config.toml
n_head = 11
n_kv_head = 11
head_dim = 64
d_mlp = 2816
init = "uniform"
init_std_o = 0.0
init_std_down = 0.0
optimizer = "muon_variant"
schedule = "wsd"
decay_shape = "linear"
batch_tokens = [65536, 131072, 196608]
train_tokens = 1407000000
steps = 11186
Each number is 50 + 10 x the weight over its row's rms, rounded and kept within 0 to 99. Layers, rows and columns count from 0. The size before them is the row's rms in percent of the matrix's.

# layer 5 attention value, 704x704, rms 0.23, rows 438-447, columns 616-703
097:38 59 57 46 43 58 41 60 60 45 39 38 61 44 41 45 61 48 37 31 44 61 59 51 53 51 69 56 42 58 52 46 44 52 38 44 59 36 56 61 49 37 56 71 35 70 49 51 58 63 41 39 54 60 50 56 55 54 51 50 39 55 50 65 54 48 49 53 56 67 49 35 55 45 61 44 59 50 47 45 33 57 61 63 44 59 45 48
102:44 65 37 64 33 58 44 54 53 56 60 39 49 36 47 55 46 44 53 44 53 37 54 52 40 43 64 46 60 50 35 55 59 60 36 54 55 34 64 62 52 50 56 50 47 41 61 55 53 58 47 51 50 33 51 43 45 42 50 47 48 47 55 60 42 56 52 38 54 53 67 81 38 38 51 40 41 58 43 35 62 57 54 36 39 37 57 47
099:60 58 54 36 52 57 53 43 41 60 49 52 49 41 46 45 38 43 50 50 44 50 29 45 51 58 37 42 57 52 74 33 26 41 53 45 50 45 36 38 47 58 31 58 60 53 52 35 29 41 49 56 57 58 52 53 51 42 54 51 50 71 68 69 51 45 55 54 54 65 51 48 56 35 52 45 60 36 67 47 60 52 47 48 51 50 60 41
095:48 50 39 59 49 73 70 42 49 50 46 46 52 52 54 31 54 43 59 48 39 42 48 57 56 30 59 56 52 46 56 61 58 38 62 38 34 53 59 51 42 51 56 43 47 76 73 53 46 53 56 38 33 49 52 64 49 54 67 56 52 50 47 43 36 51 41 62 42 23 61 41 64 73 42 44 37 47 37 40 55 60 36 52 62 53 52 47
101:42 49 58 71 53 39 66 72 33 47 35 30 50 48 47 48 45 50 56 62 61 56 39 56 51 60 55 39 37 55 59 40 44 50 64 48 62 73 48 61 63 47 59 35 36 39 43 45 55 32 69 47 46 25 53 39 45 32 48 49 51 51 65 53 55 37 49 37 25 52 50 56 43 32 37 53 43 55 59 38 47 46 41 47 51 54 47 65
096:69 54 70 53 45 54 45 49 60 51 49 45 54 34 51 56 57 50 33 45 54 48 37 68 28 33 62 50 36 47 33 40 47 50 50 51 56 50 59 61 41 58 48 54 50 52 45 77 42 32 43 30 66 48 49 51 46 56 42 55 37 41 50 63 33 40 45 48 37 50 58 36 36 51 55 39 43 74 38 66 41 57 50 77 61 48 52 41
097:33 49 71 48 58 55 43 39 47 61 43 57 51 27 55 57 64 40 66 52 57 47 54 61 44 49 31 59 54 52 44 51 63 52 64 38 32 38 61 55 52 54 47 63 61 41 65 54 63 53 49 41 41 37 43 44 47 43 36 59 69 59 82 64 49 40 48 44 26 31 53 36 45 41 46 52 58 50 54 38 40 38 63 51 51 35 33 47
096:34 54 58 63 51 37 57 48 46 67 38 46 55 59 63 66 31 33 64 58 50 57 40 60 48 45 59 48 45 33 59 57 39 71 39 44 60 50 59 46 54 37 44 41 43 68 51 42 51 54 52 42 61 51 43 47 50 54 46 57 37 64 51 54 44 63 54 45 58 60 36 56 54 60 61 57 57 57 52 51 58 47 56 62 52 49 50 52
097:51 69 59 55 60 58 47 50 51 47 56 40 57 54 69 52 33 23 58 54 47 41 26 48 25 63 51 51 50 39 45 63 51 60 47 60 49 44 48 41 45 47 44 58 49 49 31 53 55 54 48 39 60 44 36 38 51 62 55 63 51 51 42 47 43 66 54 52 46 45 58 43 47 54 68 40 47 38 52 55 47 64 57 77 48 43 41 36
108:42 40 59 46 53 46 41 54 30 39 55 56 56 47 64 57 30 58 60 48 45 36 70 42 64 65 45 59 59 29 63 48 38 52 42 53 42 52 41 64 50 64 45 53 46 52 42 48 56 55 49 42 32 56 51 41 41 43 54 47 56 66 39 38 41 62 54 40 51 67 58 51 66 48 58 59 40 67 59 54 54 52 42 59 44 49 51 58
# layer 5 attention output (transposed), 704x704, rms 0.244, rows 438-447, columns 616-703
098:59 50 54 48 54 64 53 65 51 57 55 45 49 47 33 55 47 54 47 41 44 45 41 70 59 50 55 26 40 52 58 54 52 55 53 24 54 29 67 52 44 47 49 43 57 44 34 52 59 55 49 56 43 61 48 52 44 43 53 54 48 50 50 45 50 67 49 35 30 52 44 56 56 56 61 64 56 66 45 57 44 54 50 40 44 61 58 70
097:68 48 56 39 38 63 54 47 42 31 65 37 28 57 39 37 33 47 43 42 47 52 51 36 61 69 46 49 60 41 50 42 37 41 59 48 56 67 48 31 50 44 40 64 66 48 44 57 53 51 51 48 49 53 37 44 38 44 54 47 70 53 52 59 56 40 49 48 59 63 81 49 38 43 62 51 68 42 54 50 55 51 48 60 52 53 45 32
105:42 51 56 38 52 41 48 58 57 48 62 50 52 71 53 56 52 40 64 25 45 47 46 40 41 37 49 53 45 55 37 46 54 33 31 49 31 51 37 65 44 49 36 35 47 50 61 54 40 68 49 68 47 56 58 25 34 56 57 51 66 51 35 56 61 40 35 33 55 48 42 60 59 47 45 40 63 40 48 50 54 58 34 62 49 58 55 57
089:65 47 58 56 58 43 38 48 45 54 66 51 33 44 35 50 67 56 57 77 69 43 49 35 52 54 58 63 49 64 55 42 38 65 60 53 45 46 64 48 49 50 51 60 38 49 46 56 39 53 46 70 57 62 56 58 44 48 38 44 55 54 53 43 60 70 44 62 43 55 42 53 54 39 62 55 27 33 59 56 56 44 50 52 59 52 54 46
101:54 44 54 44 45 64 45 40 53 46 52 41 45 63 47 52 45 50 26 57 46 52 64 57 53 51 53 48 58 36 53 65 63 53 43 36 50 44 59 50 52 47 63 62 56 42 47 75 57 49 45 61 53 44 42 48 62 31 58 59 49 40 37 48 60 51 53 70 67 47 40 41 53 50 36 48 55 64 51 53 60 39 41 61 59 55 36 59
095:37 32 25 49 65 27 63 69 46 40 37 54 43 51 39 58 55 62 40 74 34 72 48 59 44 48 34 61 47 48 57 54 53 61 41 45 49 39 62 59 57 43 44 41 46 30 49 34 39 57 36 43 53 58 45 55 56 38 43 37 48 28 54 45 48 51 63 46 55 42 61 55 59 33 51 52 39 43 58 46 37 73 58 39 67 41 61 58
094:59 37 43 39 29 68 52 58 52 54 67 48 59 42 51 38 60 49 65 55 59 45 52 50 45 50 64 36 72 53 49 41 45 56 63 53 44 64 63 55 59 37 65 47 51 37 61 71 68 40 42 39 53 59 53 73 42 44 50 47 38 48 59 46 56 61 52 51 40 39 38 59 27 65 35 37 53 59 30 59 46 63 55 50 51 69 35 51
097:61 78 67 23 35 65 70 35 41 49 48 46 59 63 56 46 68 35 43 58 54 41 39 57 31 48 49 31 39 36 48 49 39 45 49 39 38 58 55 54 51 52 50 58 35 51 41 47 48 49 44 66 43 26 50 50 33 38 37 47 65 52 26 39 39 64 52 42 43 44 55 30 45 44 62 62 44 53 47 58 45 62 47 44 49 40 50 34
095:55 57 45 43 61 59 48 46 49 55 27 30 45 55 36 48 64 32 56 64 48 48 53 59 55 58 44 41 42 30 49 50 53 69 42 52 33 44 70 44 52 52 51 43 45 37 56 44 55 41 64 27 29 49 43 38 36 43 45 73 51 71 43 34 60 54 48 44 56 52 44 33 53 51 44 52 25 45 36 52 64 76 51 53 68 50 49 53
101:64 28 57 58 58 44 44 38 58 51 57 50 48 56 66 64 57 55 60 52 46 54 51 32 82 41 70 59 44 50 45 52 39 54 56 66 47 60 51 66 47 36 33 58 45 73 24 53 42 54 59 56 64 46 28 44 50 49 56 45 55 59 55 57 44 25 38 52 65 38 48 43 47 50 36 45 54 40 45 56 52 53 50 46 33 57 52 46
# layer 5 attention query, 704x704, rms 0.194, rows 448-477, columns 616-703
087:41 64 34 58 48 44 52 45 44 51 54 44 49 51 32 59 67 47 56 38 72 37 45 53 51 47 49 44 41 62 63 52 53 48 50 52 40 40 42 64 29 45 46 50 44 56 59 38 47 43 50 27 71 45 60 51 59 39 58 29 40 64 31 36 61 59 42 55 35 50 36 46 51 44 72 55 56 52 49 51 57 58 58 75 54 32 35 60
087:45 42 59 60 46 60 59 22 41 50 42 40 44 56 44 39 56 58 34 37 52 48 49 49 39 45 32 51 50 50 44 51 42 40 36 64 54 51 80 63 44 52 50 71 50 66 39 40 34 55 46 44 55 49 62 47 45 57 53 53 40 51 37 41 38 41 53 43 52 45 27 36 30 57 61 58 38 53 42 55 47 42 40 64 39 29 47 46
089:52 61 37 52 48 61 64 40 45 46 56 44 51 60 30 47 63 43 42 29 44 36 38 57 64 38 55 49 56 53 54 40 58 46 37 42 50 46 63 72 34 39 58 50 44 64 61 55 50 46 33 48 64 50 42 51 48 55 61 48 53 65 34 59 61 61 39 47 53 63 37 47 41 62 62 60 33 50 56 58 47 38 50 51 63 29 46 32
082:69 49 43 56 44 53 52 47 54 65 53 32 65 49 69 50 42 52 41 68 30 67 51 52 45 53 49 43 48 40 48 57 53 29 66 45 42 47 51 58 63 55 42 56 46 41 56 62 47 53 47 71 32 49 51 45 59 50 48 77 58 42 57 53 37 38 38 53 47 51 61 37 54 53 54 49 58 64 42 31 41 38 26 15 41 53 61 47
097:44 37 66 48 47 73 65 54 61 41 48 54 40 31 55 26 37 52 55 34 35 49 37 46 48 44 47 53 67 53 45 37 56 51 41 41 61 50 43 64 41 69 48 39 57 33 57 39 63 39 54 64 60 56 42 48 46 52 37 52 48 57 43 38 68 48 51 57 59 32 67 46 56 57 47 57 41 38 56 54 43 62 57 62 67 39 50 43
094:49 42 43 73 60 34 55 61 45 61 55 57 46 39 39 46 51 62 72 50 41 45 44 48 51 47 33 56 52 38 50 46 64 35 46 48 54 46 55 80 39 49 55 47 55 65 53 62 63 72 45 48 78 68 66 66 47 35 41 51 33 34 48 40 60 64 54 45 38 43 46 44 47 48 61 46 49 46 49 56 33 71 62 62 48 60 51 33
089:39 54 71 35 72 37 39 73 46 76 42 33 36 48 61 44 39 50 25 49 57 30 69 60 46 64 24 46 61 56 46 63 38 59 62 64 45 68 46 62 60 34 40 58 57 53 58 40 42 27 64 55 52 60 47 57 46 52 24 57 43 41 58 46 46 36 55 45 44 33 43 48 47 48 52 43 47 45 43 35 44 46 53 56 55 59 57 47
093:42 52 44 38 67 59 50 38 46 44 53 60 58 35 42 30 67 59 37 38 63 49 47 56 55 32 58 51 55 51 52 46 61 66 31 49 47 42 29 58 28 39 74 59 56 62 50 62 59 61 48 51 79 53 52 49 52 35 36 44 38 61 60 55 56 58 50 60 65 59 45 51 54 42 41 53 45 57 56 52 35 47 66 60 53 46 35 35
093:61 44 43 41 47 46 39 57 51 62 44 44 58 56 41 68 58 62 35 55 50 51 60 42 49 47 37 53 50 49 56 54 48 51 67 50 44 30 36 67 43 48 55 47 60 41 34 52 58 33 54 55 37 49 44 60 68 47 48 47 54 36 44 52 65 41 38 63 40 66 35 58 46 56 60 57 69 49 57 54 45 31 58 46 51 56 42 44
094:51 51 30 52 41 62 49 60 46 38 55 41 47 35 67 49 64 59 40 67 52 57 55 41 57 45 43 45 44 57 56 64 51 40 51 28 50 48 57 61 64 65 65 49 62 46 47 59 25 31 46 62 24 59 47 47 39 48 40 51 54 35 62 27 44 51 55 56 54 53 54 42 46 57 42 34 61 52 42 38 49 43 38 52 49 59 49 42
108:37 41 52 62 40 50 32 51 51 42 63 52 45 52 39 68 50 58 71 57 50 53 57 52 45 58 71 53 60 53 62 37 56 60 53 60 38 38 52 43 61 50 53 66 55 56 57 69 22 48 40 38 35 53 47 55 37 65 54 60 56 43 51 49 47 74 55 42 54 44 42 44 60 70 51 51 39 60 47 76 53 60 39 43 48 70 43 63
110:59 48 62 43 60 64 59 68 45 54 54 42 49 61 51 31 46 65 51 36 47 45 45 49 56 62 44 39 46 31 59 46 20 40 48 48 30 49 61 34 45 64 32 36 45 44 52 47 60 36 56 50 38 51 47 35 57 49 60 48 53 45 53 55 56 56 56 45 33 42 46 47 39 57 46 40 63 42 47 37 45 51 53 62 38 42 55 51
100:54 44 57 50 65 43 54 42 36 37 43 38 53 47 51 40 49 43 29 65 37 43 60 41 63 60 57 37 56 62 42 57 55 49 51 51 39 41 49 42 51 57 52 49 52 46 51 60 63 37 53 61 25 54 54 52 44 54 44 50 67 52 44 29 40 36 39 42 50 64 44 44 55 52 48 59 40 52 51 47 47 75 38 45 35 48 55 58
099:43 40 64 57 49 52 55 63 52 48 62 60 35 55 53 55 44 54 58 61 55 36 46 57 45 41 45 61 60 61 40 48 56 75 40 58 68 44 29 53 59 47 53 52 49 41 24 41 35 46 53 41 66 44 44 50 43 49 45 19 68 66 47 46 54 52 70 55 42 38 52 51 59 65 48 55 46 35 55 54 45 67 56 47 43 54 66 34
102:35 49 49 35 60 41 44 51 42 46 49 55 57 43 47 39 41 41 40 48 66 42 53 53 51 50 53 48 55 58 41 50 47 49 32 36 55 51 40 44 46 22 30 53 58 50 53 21 44 41 57 46 55 62 62 41 69 67 45 47 68 70 42 42 53 54 54 45 53 59 59 55 52 58 50 54 42 58 54 49 45 48 39 37 47 57 42 51
108:42 45 53 62 57 49 58 52 59 50 48 77 47 47 44 43 31 45 47 39 49 53 34 44 73 52 29 45 53 55 40 30 61 32 40 52 52 49 47 57 51 41 47 65 63 50 49 42 47 43 27 30 54 44 76 42 45 57 34 68 54 67 52 46 30 53 36 43 52 55 60 49 47 49 54 46 34 36 31 58 51 52 67 38 54 53 56 53
099:42 40 64 61 42 52 51 50 54 53 30 68 58 42 53 54 58 35 53 59 39 44 57 58 54 47 60 61 55 58 36 60 43 58 64 58 56 39 47 52 54 67 47 43 52 44 33 44 49 60 66 40 54 37 53 51 55 45 50 43 46 64 37 61 55 50 49 36 47 54 42 52 64 60 54 49 55 46 72 43 46 78 65 46 42 43 57 67
099:46 56 57 36 60 51 43 49 55 40 37 62 42 47 63 63 39 46 71 29 35 48 51 46 50 45 50 65 47 42 40 47 62 73 55 83 40 61 53 53 46 58 59 69 57 48 63 54 39 51 24 49 48 40 35 59 45 55 66 41 62 44 54 62 44 54 42 54 45 38 64 33 58 45 54 51 49 61 61 67 46 48 58 59 56 48 50 50
113:70 65 48 54 37 26 45 37 53 49 45 46 66 48 32 52 44 45 39 34 58 56 56 48 51 40 63 47 45 39 65 40 53 37 52 44 50 41 41 63 53 41 53 56 36 41 46 42 58 44 45 48 33 56 57 59 49 76 61 45 49 55 53 40 49 62 42 69 50 74 36 49 27 44 37 54 39 47 39 63 45 59 61 36 39 48 58 50
098:38 47 50 44 60 34 49 57 60 62 35 28 45 31 54 38 32 38 45 69 59 40 47 42 39 37 55 55 45 59 38 48 55 43 52 40 51 63 53 42 69 36 32 64 45 53 67 55 37 57 65 51 82 46 38 61 47 51 43 41 65 25 61 57 36 59 48 48 61 47 31 44 56 70 65 43 49 50 38 63 54 70 39 55 59 46 58 52
102:65 58 62 55 65 49 50 51 49 63 50 54 54 36 45 58 48 53 41 38 47 50 50 38 48 49 63 21 53 41 54 58 56 49 41 55 43 45 42 43 46 50 54 55 62 50 41 55 47 53 42 43 64 53 60 50 45 45 50 32 28 60 63 74 30 39 54 44 39 35 36 55 55 42 44 45 32 51 43 56 39 53 43 59 62 46 66 31
102:48 54 54 53 51 45 57 39 54 41 68 53 55 54 36 53 51 47 39 55 60 50 37 66 56 44 57 53 53 74 38 54 57 64 46 45 47 48 39 50 43 60 59 26 51 50 52 41 38 60 37 45 54 50 40 60 35 46 62 56 39 49 49 61 60 57 55 51 30 48 38 49 65 54 48 59 55 37 43 48 38 50 48 54 45 37 38 42
111:61 45 54 36 74 40 47 57 50 44 48 35 54 47 53 55 44 55 58 53 51 47 48 49 41 62 50 37 54 54 58 44 58 44 46 62 61 61 40 47 49 77 46 45 26 61 61 39 41 65 50 48 58 48 61 62 58 45 36 37 59 51 40 38 48 40 55 51 52 41 53 56 56 49 36 39 39 28 49 51 44 52 49 57 53 61 41 50
103:44 62 56 45 60 60 57 50 37 45 43 46 49 25 60 45 45 44 68 43 51 55 34 49 59 50 47 26 64 46 62 55 42 43 49 27 36 36 50 48 55 65 55 55 59 55 43 57 49 55 71 54 59 45 44 33 40 39 45 36 55 61 78 63 48 54 61 56 46 55 63 49 51 48 47 42 49 40 42 50 49 52 41 49 51 35 38 58
103:55 59 60 28 65 49 58 48 48 39 44 48 67 40 43 47 30 41 40 53 47 35 50 60 52 32 51 50 62 53 47 30 49 57 51 56 37 53 51 47 39 46 41 43 66 57 49 44 45 51 37 51 66 54 53 50 46 61 41 41 66 55 39 54 49 50 63 33 48 44 48 53 54 48 45 43 41 37 51 58 47 71 44 47 50 45 43 49
106:54 42 44 48 46 47 57 55 37 40 55 53 58 57 42 64 50 54 56 58 61 49 62 48 47 55 49 45 35 47 65 53 31 47 39 58 48 33 48 51 55 36 54 64 50 52 46 52 45 44 62 46 36 41 54 54 58 57 65 44 51 48 51 55 54 57 56 48 75 39 41 34 59 55 42 50 48 70 47 57 46 65 62 40 55 47 49 62
104:56 62 49 45 40 17 52 57 48 58 44 59 31 58 54 62 64 78 42 51 49 52 41 60 69 42 47 39 46 54 50 52 49 40 31 57 68 43 35 51 39 31 68 59 52 46 55 49 49 54 43 46 29 42 43 44 42 45 48 74 51 47 68 55 49 50 37 50 33 45 56 37 64 48 46 65 50 35 49 47 47 68 49 58 50 66 48 54
108:51 57 51 35 30 69 55 57 47 54 48 53 46 42 50 48 56 39 41 38 41 59 58 48 53 52 37 32 51 43 53 47 58 35 53 39 55 37 69 49 69 36 60 27 34 57 62 63 41 50 32 46 74 40 67 84 44 53 58 44 40 57 67 51 63 46 49 27 45 38 57 41 49 38 49 34 28 49 57 58 47 51 60 66 63 42 29 54
102:67 52 36 40 47 45 48 54 52 51 47 64 70 39 48 36 50 54 58 56 55 35 55 40 54 39 50 59 50 42 58 64 37 43 48 64 59 55 63 57 53 39 40 24 65 41 33 39 56 61 45 42 70 51 49 54 59 47 43 51 55 34 48 53 31 59 57 62 47 51 46 48 37 54 48 26 40 47 57 45 73 35 61 67 57 36 60 54
103:51 52 44 45 66 36 61 42 66 52 64 51 68 41 44 72 39 52 51 39 56 41 53 53 36 69 60 61 45 61 57 52 44 54 46 48 36 55 42 57 28 52 41 54 59 50 47 62 34 54 39 51 37 53 72 50 61 59 72 52 43 48 54 40 45 64 43 36 53 50 42 56 32 37 45 53 39 63 56 51 64 46 46 17 49 37 53 45
# layer 5 attention key, 704x704, rms 0.191, rows 448-477, columns 616-703
082:40 62 48 39 49 50 53 63 53 40 28 54 42 52 38 50 55 49 46 42 47 40 49 35 57 53 53 64 59 60 54 42 52 50 43 56 40 48 61 47 35 27 35 61 36 64 46 47 67 50 62 48 67 60 47 44 50 50 50 39 46 51 43 45 47 51 44 55 45 51 28 35 61 59 45 55 52 39 64 61 40 60 47 54 63 48 64 54
094:48 52 32 51 46 52 60 44 41 51 52 51 54 59 39 30 51 42 62 50 51 34 52 62 49 58 45 38 55 44 37 49 47 44 42 28 51 23 41 48 59 56 54 33 57 37 41 61 50 63 41 36 53 45 42 49 45 58 48 38 55 52 24 64 32 45 37 62 59 49 42 45 58 57 38 70 57 48 55 46 47 46 67 48 64 55 48 41
084:60 56 41 57 68 56 57 50 28 50 49 45 45 46 34 53 61 54 34 38 52 47 57 48 59 40 59 52 60 69 27 58 60 56 43 47 64 30 41 34 53 45 39 46 47 49 53 54 43 60 65 44 54 72 41 44 59 37 55 36 53 55 36 22 53 54 47 53 56 57 24 45 47 52 33 49 42 39 39 64 53 48 61 51 53 61 68 63
085:41 39 41 46 47 71 54 47 49 55 59 28 50 35 59 40 35 51 68 36 51 44 46 45 54 63 58 62 44 60 51 33 55 42 48 62 39 44 60 56 50 31 56 41 70 44 44 44 56 61 29 57 53 52 59 32 30 54 75 43 41 51 37 48 49 63 48 57 51 44 33 34 62 55 47 47 45 44 92 56 48 39 61 72 50 59 64 37
092:55 47 50 38 42 50 33 44 41 45 44 51 58 42 64 43 56 33 52 52 50 38 62 43 42 62 44 38 36 38 42 31 56 42 51 62 45 43 60 48 56 66 58 47 65 66 44 37 45 56 51 40 33 63 54 33 47 66 56 40 64 46 69 66 39 43 54 66 64 57 50 70 37 60 28 38 32 42 49 57 68 39 52 47 62 52 47 72
095:38 40 58 62 47 62 58 54 56 48 65 42 59 34 53 58 66 65 44 59 50 52 41 68 36 60 63 60 45 49 51 49 34 61 41 53 55 41 81 44 50 70 57 63 42 51 67 53 62 42 59 44 48 45 44 59 47 62 57 44 52 53 52 58 44 56 53 27 58 50 52 58 55 60 40 67 56 50 63 50 39 53 43 50 50 44 61 43
100:60 34 62 59 38 46 37 49 62 45 40 57 57 59 68 55 40 43 44 44 48 38 57 41 63 66 50 59 45 54 59 54 53 49 80 56 45 61 54 40 68 48 44 56 50 44 47 49 38 45 27 36 30 60 47 56 47 39 44 56 67 28 47 44 57 33 39 55 69 56 44 41 54 42 75 35 45 47 46 37 66 39 43 56 50 58 45 56
100:52 36 37 44 53 55 53 51 53 49 28 46 37 42 53 36 58 54 43 58 39 30 57 50 40 25 41 58 66 61 68 35 46 56 34 61 57 39 51 51 43 68 36 50 48 55 60 46 54 55 50 35 25 55 55 39 69 51 61 44 58 40 44 42 42 47 42 57 46 50 40 47 45 45 44 42 49 54 62 47 52 56 48 52 64 55 41 51
103:63 48 44 65 50 56 54 28 51 66 33 35 57 57 60 44 61 58 59 58 39 60 47 47 38 47 32 60 52 47 59 60 52 47 57 35 55 71 50 59 48 28 40 45 61 52 46 45 52 49 52 60 47 55 45 63 35 59 57 63 56 30 50 52 35 62 56 54 59 59 41 45 55 47 69 49 63 63 59 41 50 51 47 38 57 59 64 53
090:50 40 47 48 59 57 65 39 38 69 60 35 49 63 55 48 58 39 57 53 46 66 56 45 62 57 55 39 62 52 58 57 43 67 56 42 27 50 61 42 40 44 44 57 69 46 37 30 62 50 51 67 46 43 55 43 51 44 42 52 53 42 43 51 49 71 50 44 43 47 66 60 62 44 46 38 42 51 48 44 53 46 59 41 54 52 43 49
104:35 61 44 64 56 48 53 25 59 62 50 45 50 58 44 48 54 45 54 54 50 44 44 58 67 61 54 48 55 41 48 57 39 57 55 55 42 59 56 45 46 43 60 51 62 26 38 39 48 45 49 38 53 59 59 31 56 44 51 60 38 45 78 56 53 51 49 51 52 51 57 56 45 35 57 52 72 49 36 54 48 53 54 53 41 65 51 29
105:45 55 60 50 52 53 64 57 41 71 47 50 41 45 56 58 57 61 55 55 52 63 30 68 46 48 44 52 38 41 56 48 46 45 38 56 64 53 51 54 46 36 57 40 55 52 39 44 48 52 41 62 45 33 49 52 64 57 57 45 27 46 42 45 53 50 46 47 35 57 49 52 57 59 51 66 38 50 54 74 35 59 38 51 52 77 60 49
092:50 40 60 41 36 44 45 47 54 39 66 50 55 61 33 52 44 45 57 51 48 44 45 59 62 49 64 64 44 52 56 62 63 57 39 46 59 52 59 42 35 52 32 57 44 38 59 51 41 54 52 50 41 41 42 52 59 55 44 49 64 54 43 53 67 50 12 53 69 56 53 44 45 50 62 53 38 52 29 61 58 53 63 44 46 66 50 44
096:44 38 55 54 44 62 62 54 53 60 54 57 51 50 49 50 69 61 34 45 57 48 63 68 40 48 33 59 43 50 61 57 73 55 36 50 57 57 66 35 38 61 45 42 53 65 66 43 66 46 59 37 33 64 43 52 43 60 52 63 52 33 54 44 56 54 40 57 55 47 36 53 52 42 41 45 53 50 53 50 39 59 50 49 38 41 56 44
098:61 34 59 59 46 44 41 40 32 45 49 42 39 44 44 55 54 55 46 58 60 37 57 50 42 57 38 71 55 67 47 47 31 59 44 50 71 42 38 38 54 75 68 40 37 31 70 47 43 48 66 43 41 50 60 39 49 51 49 49 70 70 31 59 72 53 38 42 46 43 34 59 55 43 53 69 40 59 63 50 40 53 51 57 46 55 48 59
090:59 63 54 49 32 50 41 52 58 59 55 53 45 71 53 39 42 29 61 46 34 61 55 38 61 47 44 61 37 50 18 57 58 59 40 44 43 44 46 41 52 38 52 60 46 36 48 45 53 46 57 35 54 56 56 43 67 39 68 58 51 55 46 43 65 43 53 71 44 53 25 44 52 51 73 39 50 19 62 55 49 52 44 42 34 53 73 46
107:56 61 49 54 37 43 55 51 49 44 52 38 54 59 43 44 42 38 21 35 56 39 42 39 59 42 51 50 46 32 51 40 45 53 49 54 44 48 64 36 61 73 57 42 56 48 69 50 53 37 13 53 52 58 43 54 51 58 47 49 49 54 40 43 26 52 62 64 52 64 55 60 48 41 39 55 54 59 56 54 34 37 61 52 62 36 44 49
105:47 65 43 58 50 71 46 37 44 59 63 48 45 48 59 39 62 33 51 50 60 53 50 46 40 54 32 45 49 42 64 56 24 60 40 49 50 40 50 50 65 53 60 59 66 43 47 53 34 56 47 44 57 62 40 44 52 48 63 41 60 47 48 46 57 40 33 53 54 45 51 59 55 57 55 53 53 59 48 50 43 40 39 25 37 66 39 53
103:63 40 58 45 60 54 60 61 35 56 54 58 54 56 59 48 45 46 50 38 54 54 54 47 64 72 35 68 63 53 59 39 51 53 65 49 34 48 49 50 47 28 59 47 60 74 51 54 58 43 58 49 51 39 39 61 66 69 49 52 61 43 49 64 47 39 45 56 64 75 52 45 53 47 60 53 55 55 52 40 57 60 35 44 54 44 68 59
108:45 50 66 42 55 56 61 58 55 39 61 65 51 53 33 47 28 64 53 57 44 54 52 41 40 45 41 38 46 39 39 61 69 57 47 37 55 47 47 54 51 20 56 43 50 50 49 44 49 40 60 66 43 53 43 48 56 46 75 63 62 56 60 53 49 48 49 54 48 53 47 60 46 57 37 65 52 54 53 49 45 63 64 53 53 71 62 51
104:29 64 60 57 58 52 56 54 54 42 49 33 39 36 50 43 30 61 42 71 47 46 40 48 32 39 50 45 41 69 45 43 57 40 56 43 43 56 42 59 57 33 59 41 53 51 55 50 56 45 52 60 61 42 31 56 50 56 44 57 70 41 31 42 38 55 66 52 47 56 70 36 55 43 38 62 29 53 33 53 34 72 49 45 44 57 50 42
105:49 33 46 49 51 43 52 66 41 61 32 57 60 53 27 53 65 46 45 57 40 74 45 51 37 47 56 45 54 43 47 59 45 63 40 45 60 46 45 41 59 52 39 56 43 56 53 27 51 60 72 40 50 43 56 48 49 70 60 37 65 53 44 64 56 35 49 39 48 56 64 51 56 57 35 37 56 59 64 41 35 64 49 38 62 59 43 53
104:51 45 28 47 45 61 37 51 60 60 43 43 44 63 63 53 47 45 44 62 28 56 54 23 62 53 50 52 46 50 43 37 61 58 48 57 42 48 43 61 56 60 53 63 64 41 45 43 60 47 48 71 33 36 35 53 52 62 55 54 42 41 67 65 56 51 51 49 44 60 39 46 46 41 39 46 55 38 61 54 41 50 42 44 41 55 60 56
109:59 51 44 47 57 61 45 47 49 39 40 40 37 40 48 45 70 50 52 48 38 48 36 49 42 39 61 54 42 42 55 41 48 55 44 67 43 53 53 31 53 63 49 48 54 55 48 60 57 51 30 46 54 52 44 48 43 37 47 50 58 57 29 67 52 43 51 45 60 61 56 60 45 44 50 46 41 65 63 48 53 46 35 68 47 42 58 55
105:50 38 63 67 49 42 42 43 39 53 35 56 47 48 56 43 43 49 64 65 73 50 57 29 49 53 43 66 55 54 38 53 55 63 70 59 54 68 55 53 44 50 42 63 69 40 50 47 58 51 45 55 49 38 48 52 46 36 46 58 46 44 55 48 42 53 58 58 71 62 37 40 50 53 52 59 34 71 35 50 52 47 44 45 55 39 43 58
110:35 60 62 68 49 62 61 53 55 52 57 36 57 44 44 27 59 55 42 40 76 55 53 39 41 42 64 57 62 36 67 57 66 48 72 34 56 39 60 53 59 53 50 48 37 56 56 30 55 41 70 63 52 59 57 47 27 34 49 50 47 58 46 58 61 71 55 38 36 38 42 55 36 43 58 44 39 48 66 60 55 46 51 56 65 50 53 57
104:47 60 56 55 35 56 34 43 64 51 38 40 58 45 51 57 56 25 62 37 56 45 50 40 48 59 48 54 63 43 55 54 51 62 47 41 43 52 53 40 49 54 48 39 51 63 51 55 41 64 61 66 61 49 44 66 41 56 46 38 38 40 30 52 44 52 34 42 47 40 61 55 41 44 57 57 48 48 51 36 51 66 38 57 55 47 45 44
105:34 65 44 56 65 69 42 46 73 68 49 21 46 64 35 42 49 37 48 44 45 34 38 48 51 43 56 61 53 50 51 69 57 52 35 42 53 59 46 59 43 50 32 63 35 52 45 44 64 53 47 57 55 39 67 27 39 40 57 52 41 29 48 37 41 51 69 76 60 67 55 52 60 55 52 69 65 61 31 38 51 58 35 50 49 44 68 34
101:66 57 64 28 56 39 67 25 52 38 50 33 57 53 49 59 51 52 69 43 45 55 49 35 41 46 55 56 60 50 37 24 51 60 71 40 48 44 47 46 60 69 39 33 46 48 42 49 49 45 34 57 37 41 51 42 67 55 42 51 66 58 28 61 47 48 36 56 48 46 43 40 53 51 74 40 78 42 54 62 46 36 35 41 42 40 49 42
103:40 36 59 58 58 45 46 46 39 65 63 66 64 48 46 42 62 63 57 63 59 53 52 66 48 42 51 40 34 40 49 42 42 46 44 61 60 43 38 38 52 43 55 59 33 48 48 64 36 44 38 41 54 61 38 59 30 52 44 62 52 63 33 42 43 37 48 46 48 66 42 60 50 52 60 61 48 48 70 64 40 67 45 55 34 61 60 46